python train.py --num_hidden_layers=14 --hidden_size=576 --num_attention_heads=6 --num_key_value_heads=6 --head_dim=96 --intermediate_size=2304 --vocab_size=16384 --hidden_act="tanh_gelu" --norm="layernorm" --norm_place="pre" --norm_eps=1e-06 --positions="learned" --qk_norm=false --attn_scale=0.102 --bias="all" --tie_word_embeddings=true --parallel_block=false --init="uniform" --init_std_qkv=0.0212 --init_std_o=0.0 --init_std_up=0.0212 --init_std_down=0.0 --optimizer="muon_variant" --learning_rate=0.00629 --lr_mult_o=2.0 --beta1=0.93 --lr_head=0.00525 --max_grad_norm=1.0 --warmup_steps=200 --schedule="wsd" --decay_fraction=0.758 --decay_shape="linear" --final_lr_fraction=0.0 --batch_tokens=65536 --max_seq_len=1024 --doc_mask=true --train_tokens=623300000 --max_steps=9511 --dataset="wikipedia_en"
Each number is 200 + 40 x the weight over its row's rms, rounded and kept within 0 to 999. Layers, rows and columns count from 0. The size before them is the row's rms in percent of the matrix's.

# layer 11 attention output (transposed), 576x576, rms 0.157, rows 254-287, columns 72-143
091,170,267,240,226,272,221,259,145,245,193,186,190,189,245,190,213,232,202,259,105,211,224,175,210,263,214,149,185,203,171,214,161,195,190,288,187,252,224,198,174,182,208,161,155,255,197,216,236,212,236,150,215,183,196,159,166,205,193,195,159,178,216,260,274,162,273,222,222,177,149,144,253
093,224,230,136,201,291,186,326,219,205,212,210,188,168,244,189,216,201,213,204,191,190,176,212,184,134,168,165,180,155,204,260,177,192,255,210,201,161,124,242,203,125,162,171,216,247,153,269,164,231,176,208,159,173,126,137,170,211,186,206,297,203,149,225,194,230,210,167,172,202,181,195,218
086,167,167,215,157,165,228,251,176,231,252,213,235,170,161,191,132,160,182,251,190,231,210,205,226,192,239,212,270,197,158,182,221,199,184,209,186,233,179,239,171,206,200,225,238,202,243,182,200,218,175,203,221,205,294,172,268,221,177,239,134,226,235,139,278,205,190,219,254,283,170,157,178
092,189,166,197,300,169,236,214,186,228,153,163,195,250,200,174,219,172,202,187,197,178,166,153,239,205,188,210,219,314,152,146,181,215,211,156,257,158,151,207,161,251,192,208,170,174,161,157,178,209,200,187,257,200,179,159,204,172,275,180,229,291,181,186,215,165,199,212,177,288,189,147,232
084,188,180,228,194,195,194,256,208,252,130,197,209,215,178,171,192,260,206,233,135,178,172,233,100,225,240,201,205,176,243,236,228,243,268,181,247,143,204,224,140,174,281,199,140,223,211,182,183,158,208,223,161,184,254,188,166,156,186,187,148,140,143,179,215,97,195,193,170,239,238,178,270
091,256,255,175,207,184,300,235,205,234,220,133,183,187,118,242,218,149,158,225,148,252,199,237,225,175,248,197,273,178,174,262,213,220,232,161,203,175,255,196,179,121,218,199,257,237,185,203,218,201,177,197,119,219,178,222,229,170,116,240,105,172,202,171,161,236,213,79,162,249,174,212,183
089,312,198,146,149,251,252,79,188,208,229,258,188,196,156,278,161,293,188,178,240,252,240,178,192,175,173,134,250,199,181,179,166,176,222,240,180,177,215,156,216,248,258,197,147,217,238,159,167,141,166,203,204,179,146,266,167,199,208,206,247,198,226,247,231,230,156,164,147,220,213,109,179
085,156,208,267,198,194,128,151,194,185,202,237,212,229,163,252,179,180,222,242,177,264,211,204,124,199,213,241,303,214,194,213,208,224,225,279,215,191,119,186,219,238,220,262,211,232,186,142,233,229,180,144,191,183,256,129,146,249,172,237,204,196,263,167,143,193,193,227,184,236,243,158,162
089,218,241,171,148,234,177,217,175,204,225,192,249,273,131,170,174,230,196,213,169,264,173,218,195,181,223,179,147,265,233,196,172,248,210,212,201,256,196,215,232,203,96,290,182,204,224,223,242,180,194,207,182,153,140,235,187,149,192,161,178,204,167,184,259,164,262,236,240,222,224,213,161
085,175,138,185,214,140,181,169,190,244,200,213,178,153,188,206,160,194,255,227,183,228,181,142,155,185,217,153,140,119,245,254,168,219,158,183,185,173,250,177,263,177,241,205,185,231,197,207,195,251,170,190,133,219,280,131,241,225,184,240,247,234,169,172,148,245,274,239,213,211,268,175,178
085,204,170,206,183,105,129,291,162,176,197,316,229,198,206,191,194,247,169,171,214,198,185,219,178,218,208,219,188,226,175,268,192,174,194,270,148,260,165,191,201,233,193,147,210,149,233,209,267,156,256,241,157,176,168,156,189,289,166,160,228,164,273,205,170,191,245,209,100,151,255,205,217
087,246,226,67,251,115,186,198,155,214,225,172,257,210,121,200,201,256,207,242,94,120,204,124,214,209,207,195,268,255,158,246,238,157,257,132,186,239,166,127,189,177,211,239,203,171,214,152,163,229,222,219,184,189,162,257,192,155,238,170,190,184,227,219,225,217,147,131,95,167,228,234,222
089,201,195,180,152,125,188,197,165,171,159,229,100,181,238,265,188,258,142,307,255,210,252,180,236,226,239,222,155,121,229,199,197,280,206,187,199,179,181,195,157,162,142,206,171,254,239,159,182,203,191,212,166,154,214,155,175,203,239,163,124,234,157,209,177,196,257,222,233,228,163,192,278
084,135,144,224,289,226,204,182,152,174,199,271,204,193,161,280,193,211,257,207,197,195,180,153,253,196,249,235,191,178,180,177,204,175,150,212,260,208,233,205,175,192,230,140,216,186,134,213,252,234,170,198,212,208,162,290,190,195,194,126,253,145,240,210,177,210,139,240,174,259,188,221,264
090,221,264,237,163,264,156,212,215,176,194,149,230,213,183,151,184,181,209,249,121,228,258,179,144,172,260,195,175,219,210,188,188,186,182,137,141,238,237,203,192,209,167,235,165,241,180,207,253,214,171,199,181,186,80,178,155,231,168,223,201,159,220,206,158,211,196,212,200,185,223,247,237
088,155,193,204,246,210,237,277,226,243,175,296,171,235,177,181,154,247,180,174,223,107,176,176,236,224,267,157,135,223,215,146,194,179,189,215,166,252,147,222,193,155,241,194,183,95,222,199,233,140,85,201,178,200,222,233,208,180,169,210,288,209,202,239,202,282,205,261,161,158,212,185,184
088,196,154,231,223,169,230,166,233,241,237,158,169,201,238,262,214,215,192,160,159,203,247,224,201,147,155,195,271,183,282,162,205,204,189,137,231,243,142,208,214,226,262,158,152,169,216,220,204,212,193,214,272,226,229,177,219,221,126,187,108,184,195,232,204,153,162,152,233,179,139,238,257
088,145,160,190,206,208,123,194,273,165,270,116,202,305,165,221,227,238,166,208,254,187,209,212,155,229,140,205,124,187,139,272,190,178,197,225,259,196,171,234,214,166,200,217,173,196,185,176,198,157,139,218,208,229,235,230,177,277,209,211,106,238,190,169,260,248,294,206,135,205,210,203,196
085,229,198,172,220,261,151,218,227,160,192,198,306,216,156,229,185,176,252,210,169,278,233,145,131,231,197,181,174,279,251,201,248,177,272,158,237,198,283,193,261,172,190,180,182,243,135,276,198,152,186,209,275,199,206,206,204,197,253,206,205,185,173,224,235,185,241,204,159,202,194,286,255
088,201,94,197,158,230,251,205,180,186,183,242,195,247,282,213,260,226,271,171,193,206,253,197,241,148,161,275,212,150,207,198,221,247,191,237,223,191,163,269,123,180,169,179,187,179,153,240,191,292,200,150,277,189,135,168,194,180,186,187,219,226,183,202,113,116,134,224,193,197,223,168,140
084,161,212,217,227,212,164,165,210,186,207,185,145,199,170,168,163,246,163,192,215,213,155,249,223,218,198,125,137,123,125,175,178,208,203,187,241,240,180,192,186,164,161,164,135,240,137,248,261,172,203,160,224,214,185,214,186,208,248,208,214,191,218,237,147,261,212,220,204,217,167,144,214
085,218,192,190,168,181,249,147,282,177,237,277,214,201,183,128,219,162,240,229,182,186,226,288,217,274,236,172,205,259,179,178,180,144,142,204,260,188,233,211,212,234,276,143,142,231,178,197,119,216,259,169,151,212,194,178,218,131,208,180,232,212,253,223,208,190,268,255,170,157,159,174,140
088,225,212,163,232,251,224,185,215,215,165,237,281,170,194,146,150,200,257,207,240,229,147,187,236,170,232,266,208,143,231,230,190,207,154,218,61,167,215,201,227,135,235,230,192,251,180,222,161,259,204,181,224,195,164,175,144,126,204,236,153,207,247,133,165,212,207,172,175,208,169,184,277
092,217,224,212,138,212,217,154,153,221,201,233,193,164,197,163,213,167,238,223,294,229,188,228,243,166,190,217,88,136,232,273,253,199,178,254,225,201,234,164,198,116,214,243,170,184,181,134,112,207,149,151,240,227,198,208,215,164,237,153,263,264,171,131,165,228,246,245,141,231,198,174,285
087,142,249,207,269,209,140,156,209,290,134,162,193,141,141,247,199,211,170,261,114,128,206,210,217,280,225,254,221,200,232,236,219,189,252,227,175,164,189,196,114,198,189,170,230,270,181,206,60,234,214,243,237,197,176,147,164,227,279,262,160,140,208,175,208,190,201,225,264,229,190,120,212
088,223,242,192,224,218,188,128,204,202,193,217,213,164,220,207,186,204,137,166,206,146,196,185,269,184,157,197,162,223,185,199,286,218,170,153,225,204,149,214,186,242,222,234,201,197,184,167,200,207,175,131,250,197,126,268,180,194,197,197,177,185,185,210,76,242,164,239,243,202,242,199,195
085,209,193,166,202,192,230,184,149,236,191,240,282,190,185,172,170,171,174,247,156,217,154,210,122,240,151,178,250,154,157,217,148,172,210,316,271,151,180,214,221,135,186,208,206,253,208,275,196,231,180,279,162,228,207,212,226,204,244,237,233,148,188,237,180,229,129,160,214,169,204,212,206
088,147,122,218,174,221,214,174,210,161,248,157,155,180,197,240,189,213,229,235,123,208,186,272,136,223,166,194,261,220,243,218,275,269,219,215,240,238,142,163,157,228,228,181,187,177,184,158,260,207,141,185,173,289,220,190,175,193,181,227,191,227,268,170,204,173,218,195,199,233,263,191,198
088,149,178,231,220,198,205,181,233,196,178,289,219,212,216,273,225,183,252,146,254,217,174,213,228,199,212,188,199,231,142,186,237,175,180,217,232,238,177,212,229,264,252,264,210,235,175,194,146,160,215,226,166,194,245,209,228,277,179,129,277,202,181,239,253,182,130,232,284,228,149,152,220
089,152,213,192,252,247,202,179,213,250,295,141,200,157,148,215,189,172,154,221,173,228,199,192,216,238,132,174,231,206,233,268,142,238,231,192,139,239,198,208,179,202,236,212,208,161,230,291,138,168,177,170,218,289,208,246,254,225,220,256,201,213,220,221,178,169,194,269,227,210,175,208,125
090,158,254,287,208,239,155,132,157,187,204,210,130,221,271,165,198,244,236,191,165,184,289,195,256,195,174,187,185,231,138,188,218,139,175,125,275,195,255,294,220,256,205,191,184,231,281,200,147,213,160,146,186,201,192,233,231,126,161,266,232,158,243,241,176,222,313,180,199,294,207,224,143
088,272,260,170,243,158,203,242,143,167,257,186,158,201,159,225,218,218,103,162,234,180,160,262,164,198,158,258,148,188,190,255,240,132,238,196,164,209,201,278,195,135,206,159,131,234,138,245,186,232,163,255,157,150,179,145,236,270,179,236,243,215,178,213,203,165,125,257,196,153,217,256,191
087,191,235,175,199,158,215,269,166,158,159,164,236,144,225,226,206,222,182,184,130,215,182,208,239,220,174,173,188,161,207,173,177,216,164,185,158,204,206,151,154,215,153,258,197,141,241,212,157,224,164,240,199,182,177,160,206,228,260,204,218,196,145,200,274,260,212,172,173,209,159,208,218
088,311,197,192,165,195,140,201,196,221,146,233,151,103,165,188,210,154,270,211,251,233,287,234,165,222,189,172,217,138,188,157,202,229,167,309,218,213,143,239,176,165,151,198,195,198,220,237,192,242,140,176,231,223,196,113,273,237,248,265,188,237,205,252,206,193,203,217,183,175,192,173,159
# layer 11 attention value, 576x576, rms 0.086, rows 255-287, columns 72-143
097,231,220,312,228,136,181,138,221,177,208,136,212,213,152,162,161,155,210,245,184,206,179,168,198,213,158,227,175,233,140,111,123,222,229,254,221,248,226,143,121,208,247,200,214,187,221,108,259,209,205,202,195,242,258,244,275,193,213,147,134,166,177,180,220,159,220,212,244,226,269,191,175
091,180,216,216,261,232,232,177,215,156,192,308,187,206,229,186,253,225,192,183,203,214,188,249,262,222,217,177,176,218,261,205,155,236,189,136,225,202,157,154,255,212,180,230,228,194,183,238,173,180,185,208,191,180,163,177,134,161,198,156,251,150,159,228,137,173,278,208,146,228,234,202,210
091,243,206,130,175,174,223,213,179,197,215,244,206,199,287,225,208,272,147,148,210,268,182,173,125,184,165,164,243,148,249,263,193,227,223,229,159,285,240,182,218,197,187,253,308,245,171,187,168,227,209,250,180,239,253,198,202,248,130,186,141,175,209,200,132,207,189,251,167,111,119,194,140
090,177,213,178,222,172,226,171,219,168,272,146,196,209,160,229,151,149,171,220,258,223,225,200,247,169,185,242,155,147,237,165,206,179,191,237,201,229,206,146,250,301,170,181,222,216,244,234,235,204,205,155,238,174,185,198,210,216,203,149,272,273,175,280,176,257,210,226,204,201,138,236,181
092,189,139,161,166,280,168,212,211,184,194,269,210,77,203,204,196,266,237,212,195,190,244,214,106,184,232,197,155,325,141,122,204,174,159,228,196,199,194,218,186,219,184,167,152,165,253,93,188,174,208,243,256,170,229,222,196,188,233,219,189,265,220,191,288,198,182,315,275,149,265,189,156
090,176,172,195,193,162,200,282,216,223,182,184,210,139,191,129,208,231,299,275,113,150,157,220,192,167,241,232,220,224,206,141,233,261,237,206,202,280,192,265,152,247,136,218,206,210,163,162,254,284,268,165,164,213,237,170,258,119,202,243,209,215,146,219,202,110,168,236,239,172,174,205,198
086,230,193,195,127,112,224,227,243,196,192,235,235,242,170,120,199,252,249,169,291,176,259,115,222,186,133,184,263,213,221,256,239,253,199,159,174,162,186,347,149,194,186,179,153,161,147,293,197,143,233,267,171,194,174,211,155,162,207,192,155,184,173,217,273,251,203,176,137,164,220,190,217
092,189,168,240,215,240,198,262,256,135,173,233,214,129,211,188,218,171,209,216,185,154,298,243,200,184,196,162,216,166,194,190,172,198,212,237,181,125,206,144,219,223,222,140,183,171,133,169,200,222,223,208,228,248,308,88,230,250,200,293,133,151,217,290,161,250,172,177,240,215,209,164,248
089,225,234,134,187,236,182,210,154,181,200,131,221,273,186,246,206,194,186,205,162,239,232,237,221,191,166,212,220,178,133,142,211,209,165,100,216,251,184,206,205,263,199,157,169,173,255,272,197,193,207,186,246,180,225,245,156,173,203,195,245,159,210,163,206,251,124,171,124,194,209,230,194
088,220,194,187,246,305,240,123,272,225,258,128,195,187,189,192,171,237,188,285,237,206,267,160,259,194,118,243,218,250,217,164,163,282,277,176,221,178,232,174,139,137,152,271,179,245,165,199,122,249,159,218,282,237,184,228,167,145,199,170,204,218,159,215,224,215,175,128,212,235,175,184,154
090,187,199,253,184,238,201,185,237,175,151,251,229,206,307,174,238,125,215,178,260,227,244,265,116,200,163,204,195,156,240,176,192,227,207,194,234,244,223,241,178,215,208,169,233,155,195,218,238,201,224,181,220,151,242,138,205,265,206,249,244,180,181,267,213,160,220,280,260,226,198,196,266
089,246,185,202,208,263,131,215,201,249,171,235,216,221,258,172,236,150,200,123,168,202,167,192,235,224,188,211,202,181,162,271,210,143,253,183,232,247,216,170,195,239,243,238,241,233,134,201,180,240,155,214,229,231,191,178,195,215,171,236,223,210,162,186,222,195,217,232,181,122,255,169,167
088,228,223,184,108,214,286,234,299,218,225,174,193,181,245,147,192,220,145,248,182,172,216,289,221,118,189,200,205,194,208,262,181,242,244,186,183,240,195,212,188,237,165,246,179,152,264,222,217,166,232,179,150,180,167,180,220,211,219,225,176,247,207,236,143,231,235,147,261,150,202,179,155
093,173,144,134,201,135,208,248,183,211,134,210,116,130,222,294,200,167,223,176,260,220,195,221,223,129,141,229,215,240,208,183,232,154,246,280,194,181,207,200,240,227,214,184,181,142,218,154,181,272,172,195,195,222,195,191,216,150,203,174,245,283,187,168,213,247,211,241,203,270,275,207,71
090,187,226,206,164,157,244,178,235,195,252,87,161,135,207,239,229,180,238,256,153,255,201,151,169,207,162,235,188,124,165,235,176,198,166,254,174,91,241,129,165,290,228,230,145,257,204,149,130,237,229,159,200,219,213,131,154,248,271,264,171,194,221,156,225,173,127,235,285,257,201,190,183
092,223,193,215,194,169,176,244,152,217,196,250,240,146,193,157,160,166,214,219,157,142,201,133,272,243,232,211,219,222,183,238,200,258,187,202,135,119,202,203,222,194,159,219,173,277,237,214,167,227,220,212,105,195,165,273,201,195,139,237,273,215,222,222,175,220,239,226,146,236,161,155,216
090,239,237,198,131,239,253,238,185,246,173,286,216,125,278,151,192,243,226,158,91,258,255,172,194,205,187,209,144,133,208,152,202,171,172,191,165,225,278,235,180,283,207,273,232,128,170,133,181,226,205,244,218,203,244,216,229,170,198,196,236,227,190,214,155,174,170,299,218,183,188,207,259
090,135,190,213,231,227,214,135,206,247,242,161,180,200,259,145,252,185,180,164,186,148,147,278,164,190,162,201,200,170,192,239,151,185,171,226,125,193,207,168,196,210,187,216,248,198,179,203,105,226,134,217,177,230,164,170,197,244,125,192,157,158,253,107,138,171,208,209,203,147,184,198,210
092,184,210,184,236,166,207,138,266,235,215,242,208,148,160,266,138,213,96,245,240,177,169,196,190,264,187,220,219,205,175,229,240,178,221,215,179,165,277,172,285,211,222,161,206,259,193,190,212,227,155,202,178,227,244,217,198,221,202,154,182,208,209,208,220,193,249,153,237,152,180,152,253
089,233,196,236,236,216,164,123,275,216,183,193,222,200,217,162,176,227,181,158,184,200,223,189,269,155,230,271,261,341,253,229,167,210,219,216,203,162,226,175,150,239,171,228,265,194,236,208,187,268,217,217,153,202,235,239,174,211,159,175,181,226,205,154,213,189,191,226,188,208,236,198,202
093,255,109,215,201,229,161,215,148,258,245,164,222,206,278,222,170,191,152,165,231,258,195,143,194,148,145,238,198,179,255,223,193,249,232,168,277,194,227,192,169,175,139,271,228,231,201,131,207,218,177,230,165,227,224,248,213,258,207,233,166,243,174,153,241,212,203,208,193,232,277,166,229
090,91,195,179,259,132,206,187,235,209,319,130,107,230,194,209,171,249,101,205,203,174,164,187,260,234,228,192,232,319,182,229,186,240,221,128,203,231,229,196,213,216,212,207,192,128,225,185,228,131,170,230,238,191,197,155,138,249,139,227,240,195,148,218,187,133,155,201,211,229,225,234,108
092,231,214,199,202,217,231,291,185,259,169,194,169,250,187,232,155,217,150,219,150,109,128,224,214,234,228,202,169,222,206,161,155,212,239,171,125,197,208,168,166,252,204,190,214,116,231,208,274,216,176,258,203,178,220,231,226,223,189,164,137,155,175,214,223,155,196,156,284,175,182,199,137
091,254,125,196,128,156,206,224,236,206,235,273,227,204,218,232,194,179,182,134,217,250,250,248,239,107,232,192,217,202,152,227,273,147,138,192,262,237,200,206,250,201,250,172,256,181,232,223,205,165,153,98,234,162,143,156,242,127,136,161,242,186,176,196,225,175,261,245,210,231,204,216,141
093,184,187,178,198,184,222,158,214,208,166,133,168,142,152,186,263,224,199,145,202,170,257,224,211,248,233,132,221,167,259,232,151,169,184,199,160,203,187,263,270,207,147,222,237,215,220,215,221,233,216,224,212,188,212,120,176,227,256,207,178,183,192,214,248,251,195,276,173,165,176,238,211
091,202,209,186,182,204,191,245,226,217,196,155,142,234,159,183,222,142,188,189,165,190,183,237,250,194,198,164,195,241,232,209,171,160,189,122,160,230,128,224,202,222,209,204,225,179,272,128,224,194,228,197,212,100,248,190,168,239,199,106,187,247,210,205,232,142,202,160,216,169,156,225,174
089,224,195,181,163,159,248,218,148,173,238,194,222,211,291,172,261,206,232,184,272,233,211,252,230,240,251,186,135,241,155,230,177,122,227,209,132,199,225,239,185,170,194,281,208,196,226,192,92,139,211,178,147,118,155,190,187,255,250,183,223,218,253,188,263,229,180,172,198,193,153,211,220
090,251,253,177,266,264,179,204,145,148,110,126,145,210,214,218,188,232,152,231,166,181,193,195,186,211,194,227,201,142,121,257,176,218,177,202,230,169,153,152,116,170,200,260,191,222,171,276,245,158,250,244,298,172,246,150,190,157,227,183,166,176,202,162,184,206,222,140,162,208,171,180,253
091,280,185,243,193,157,210,232,294,227,213,210,240,224,285,237,208,221,230,211,226,206,196,216,180,136,140,219,168,268,205,200,191,145,212,193,180,153,220,217,257,163,178,250,222,267,159,128,231,212,227,210,236,136,227,113,184,236,227,138,151,228,251,211,190,214,187,189,195,241,231,219,218
092,237,197,152,251,119,254,291,235,181,191,208,211,155,114,193,252,109,197,158,196,193,126,169,197,149,138,191,184,258,244,223,115,177,256,227,237,219,165,200,210,148,214,161,283,229,193,214,200,264,227,236,246,161,270,199,174,156,177,167,179,247,144,220,191,157,154,212,233,119,166,186,246
091,154,134,266,226,216,197,185,323,246,156,245,209,221,150,143,227,206,295,248,241,190,208,106,241,252,184,160,185,246,179,165,176,278,213,187,163,200,209,184,230,318,214,250,253,182,221,157,223,200,191,185,175,232,226,161,240,183,251,111,218,248,257,173,195,209,260,184,146,216,138,151,257
093,224,208,208,215,256,218,179,256,205,192,182,191,223,196,166,207,204,175,187,159,268,174,118,122,163,240,166,250,252,245,189,241,247,192,230,200,208,186,219,246,121,189,163,197,178,196,236,173,165,285,181,189,165,210,283,176,228,174,238,220,238,231,248,223,64,253,236,269,185,234,188,206
088,213,233,206,211,194,256,191,191,244,259,190,161,211,250,195,140,175,99,210,243,187,152,129,185,189,258,214,192,252,169,192,118,157,198,177,117,254,146,160,254,291,242,176,200,146,158,178,179,242,262,275,200,190,243,273,179,173,182,94,218,146,198,176,189,165,223,183,205,235,175,214,261
# layer 11 attention query, 576x576, rms 0.0675, rows 288-302, columns 72-143
101,170,194,264,180,229,228,286,203,181,173,121,194,148,241,156,199,145,181,171,259,233,135,250,214,268,217,160,123,199,176,181,164,219,205,161,183,159,244,293,195,180,236,214,122,240,176,209,225,235,206,178,149,233,175,158,300,216,198,244,176,132,218,120,181,156,161,171,212,195,271,208,206
100,230,200,257,235,201,220,225,268,267,235,122,155,187,246,174,191,123,160,136,218,206,194,215,270,150,169,172,220,195,234,209,212,197,232,248,205,216,215,165,201,142,160,218,217,243,159,171,156,180,236,162,252,116,194,196,189,223,174,273,221,237,187,342,192,166,228,212,271,216,228,189,165
105,167,175,182,181,216,161,272,260,213,184,207,231,168,237,193,218,219,172,244,208,228,170,283,230,163,200,165,138,271,327,216,160,204,210,240,231,158,227,165,205,198,235,190,177,161,212,154,245,145,147,216,162,218,223,210,239,247,158,190,179,180,191,266,123,223,281,172,261,159,240,205,235
096,247,166,130,191,208,140,185,206,56,134,211,274,144,192,252,210,207,195,185,196,218,185,123,183,137,172,205,247,215,230,280,202,191,239,205,114,153,221,187,215,160,206,223,133,234,219,170,266,276,201,162,169,140,265,201,301,171,188,165,212,180,203,246,264,191,134,253,156,207,223,156,129
110,205,197,196,172,182,174,183,151,190,176,165,191,212,220,201,237,215,173,162,152,83,183,204,189,165,171,220,220,174,188,136,210,241,96,182,222,176,193,147,176,152,239,168,218,188,252,260,150,160,190,187,200,214,283,177,243,188,178,152,213,184,267,182,163,189,265,163,184,160,93,216,269
104,179,252,208,157,259,267,194,195,248,202,206,107,209,215,162,227,256,235,164,157,222,201,169,175,143,172,137,191,187,224,187,171,141,203,150,241,157,210,192,142,200,271,196,158,137,204,139,167,186,203,141,167,212,186,156,153,254,172,234,151,231,227,177,237,181,151,139,156,252,256,196,184
101,185,212,149,215,167,223,205,193,250,149,223,223,219,187,226,231,212,170,171,193,246,149,236,159,242,224,175,123,186,275,200,267,203,244,179,303,257,159,157,216,258,193,190,180,191,202,203,236,189,209,103,254,266,158,240,194,232,264,185,151,265,230,110,188,184,243,126,257,162,201,199,196
103,142,178,112,233,210,193,230,130,195,225,234,172,212,181,251,182,230,175,127,128,188,214,150,247,203,145,209,193,181,252,262,214,222,196,130,204,225,213,184,233,193,281,185,250,224,163,249,201,154,214,190,178,187,191,217,271,264,195,153,258,210,201,201,202,150,220,174,187,221,219,266,160
101,219,224,181,186,150,196,159,212,150,225,260,211,154,167,192,175,203,160,270,196,176,236,234,174,196,154,213,233,173,160,135,242,103,114,134,249,144,164,103,260,192,258,181,139,221,248,190,266,199,276,227,152,165,152,193,253,148,239,166,206,226,180,245,177,161,208,247,166,285,187,257,247
097,274,218,175,187,102,207,145,225,204,218,159,177,215,134,131,129,232,155,208,241,186,222,247,226,294,208,132,117,254,169,179,233,255,252,197,254,146,193,206,215,158,186,227,261,193,175,235,242,263,257,180,277,183,197,197,170,168,162,171,193,200,145,227,226,174,236,279,183,273,214,219,149
103,192,238,245,180,229,292,216,204,208,136,198,218,268,258,177,218,235,138,118,182,217,232,147,174,217,133,268,103,144,151,212,171,217,244,190,248,217,166,267,236,195,157,218,145,178,185,184,186,203,125,176,233,231,130,165,211,218,138,242,228,225,222,211,198,158,228,208,192,243,199,185,199
101,195,245,137,208,220,75,251,216,215,166,226,220,197,251,236,139,246,147,233,213,265,182,205,152,186,163,218,171,220,215,222,252,246,198,241,176,218,184,178,210,172,280,237,183,196,104,169,184,235,192,165,211,184,228,194,192,235,209,184,250,216,164,234,109,178,147,217,169,166,207,224,220
097,277,195,171,242,194,215,178,253,187,214,163,213,191,155,113,268,201,231,210,163,183,216,174,182,165,243,247,133,191,169,196,275,232,166,226,173,167,229,173,137,177,225,131,271,213,179,237,138,162,165,188,264,248,171,226,201,242,179,189,188,208,170,190,218,193,213,232,179,264,184,212,185
102,182,229,207,239,149,265,194,215,244,143,234,304,180,184,328,221,185,229,220,201,236,186,170,191,217,198,235,258,204,217,188,207,178,277,228,184,218,269,211,131,186,150,146,208,188,148,205,230,203,193,205,178,267,226,170,186,234,245,193,244,220,211,230,218,220,211,205,195,250,210,200,209
104,179,190,165,190,189,198,146,165,249,165,161,189,240,147,187,211,179,166,214,228,250,158,212,150,245,238,230,220,172,254,201,174,197,217,204,177,197,238,196,222,203,221,215,141,184,161,208,170,175,244,287,186,174,178,192,265,273,231,189,250,127,163,217,200,229,180,236,237,219,146,184,227
# layer 11 attention key, 576x576, rms 0.0678, rows 288-302, columns 72-143
104,104,258,148,224,264,159,208,151,193,184,159,181,228,174,290,164,175,202,147,214,192,201,218,212,231,191,176,195,155,188,197,226,236,141,220,239,181,190,233,182,212,206,207,261,174,203,217,198,231,134,228,176,209,182,210,191,208,236,221,290,153,235,166,148,142,146,196,242,225,194,168,255
099,170,257,221,267,140,239,249,239,223,263,224,177,134,134,187,191,179,134,204,193,202,217,203,244,152,199,116,250,199,240,216,186,157,266,170,234,221,251,149,226,164,247,163,287,192,179,212,218,243,224,205,191,134,128,184,191,215,243,231,196,217,145,256,119,180,146,260,220,298,293,174,166
105,223,183,214,176,133,172,234,193,192,251,206,254,249,160,140,200,178,293,217,213,120,227,157,133,123,198,146,177,165,269,147,117,222,243,169,204,206,206,235,190,159,78,184,117,248,212,182,176,222,192,208,183,242,202,226,228,269,236,175,149,168,208,241,188,118,222,240,219,212,266,203,252
096,236,247,175,116,189,131,193,210,214,163,195,282,174,204,317,204,139,244,198,223,214,253,245,212,131,229,225,210,229,192,233,193,208,251,242,118,190,252,222,233,202,223,282,227,193,207,146,212,226,174,216,206,203,156,179,274,189,228,217,298,210,232,222,174,173,224,190,207,194,202,205,169
108,177,226,253,213,195,269,141,179,259,126,194,211,202,199,213,167,237,164,238,224,229,139,167,172,174,217,194,185,130,186,275,221,232,280,146,193,178,199,174,224,250,109,237,209,216,215,154,194,258,218,164,165,204,183,138,183,157,245,173,154,235,220,184,171,179,216,178,168,168,217,212,176
100,132,203,200,197,163,180,133,137,206,224,161,165,219,208,193,204,240,151,160,196,253,260,125,189,188,129,215,251,189,173,82,157,221,221,110,133,163,148,196,192,236,198,195,184,189,133,117,242,179,228,246,152,218,172,80,189,273,214,183,156,225,237,203,208,141,182,200,211,162,202,173,227
102,244,213,186,161,217,198,164,138,170,218,271,88,175,204,232,158,260,195,128,234,222,109,207,142,312,205,213,133,156,135,259,207,202,272,161,234,168,160,192,153,218,227,201,183,200,271,164,217,166,188,139,204,179,127,343,213,130,189,255,184,194,243,261,199,190,253,201,168,216,186,204,212
103,124,227,171,159,251,244,175,146,175,174,254,268,180,183,213,225,194,235,258,237,189,244,179,191,252,190,250,186,186,194,243,203,169,178,184,238,163,179,190,229,211,214,259,224,175,166,159,169,234,213,112,201,88,192,291,186,208,174,97,180,296,262,191,169,180,224,243,211,185,149,206,188
100,297,204,202,132,261,197,194,275,253,261,295,141,181,218,180,205,246,163,182,169,226,206,303,217,174,230,258,161,198,202,240,163,214,178,171,281,120,172,178,220,206,204,225,190,191,230,167,184,161,144,164,205,197,223,205,165,141,231,192,220,189,194,182,196,254,200,232,200,255,234,209,139
100,207,221,222,114,172,180,222,165,231,164,203,198,136,171,226,170,302,155,159,247,224,182,146,215,254,196,173,136,165,140,208,212,253,170,174,256,159,221,199,176,153,219,183,143,201,166,193,206,258,190,193,177,213,104,189,159,176,205,199,221,188,210,259,211,171,186,208,255,212,178,255,178
103,219,234,233,195,186,212,243,200,246,160,180,177,264,185,222,224,206,178,151,197,222,142,154,218,200,181,213,139,140,231,274,229,211,119,186,217,163,217,198,193,153,218,204,198,172,215,182,182,187,193,201,152,254,170,196,250,233,165,224,169,285,227,160,178,196,211,281,277,197,190,223,205
102,239,182,263,198,189,192,214,130,183,193,189,236,184,229,209,227,147,191,240,216,182,202,141,255,259,110,193,74,192,233,214,233,216,218,183,249,171,173,248,192,209,170,240,173,224,183,181,189,202,250,188,203,169,231,204,156,221,206,174,136,160,167,220,244,202,224,204,174,217,212,196,213
097,150,226,207,252,230,170,225,269,133,175,206,217,222,218,198,244,229,200,269,148,210,171,218,176,131,174,222,153,257,144,232,296,189,266,202,198,177,163,225,209,201,223,138,181,193,176,110,145,230,173,215,199,180,236,205,188,189,201,248,189,144,203,171,234,183,219,233,218,203,119,225,166
100,162,265,224,169,207,227,178,178,212,228,187,167,159,212,225,152,187,215,200,123,219,203,179,187,227,147,191,194,257,198,196,221,99,132,208,217,177,242,215,213,202,237,233,226,181,221,203,240,213,194,134,212,198,231,115,199,220,164,272,258,243,209,225,186,162,153,194,174,182,200,197,322
101,164,155,86,122,245,222,158,239,248,138,170,184,265,166,137,203,189,211,171,94,228,227,241,165,295,94,207,169,220,226,210,225,235,174,250,196,242,146,158,185,142,205,224,147,166,165,219,209,167,109,181,183,176,217,184,292,222,154,131,221,174,160,216,117,199,220,221,200,209,218,208,243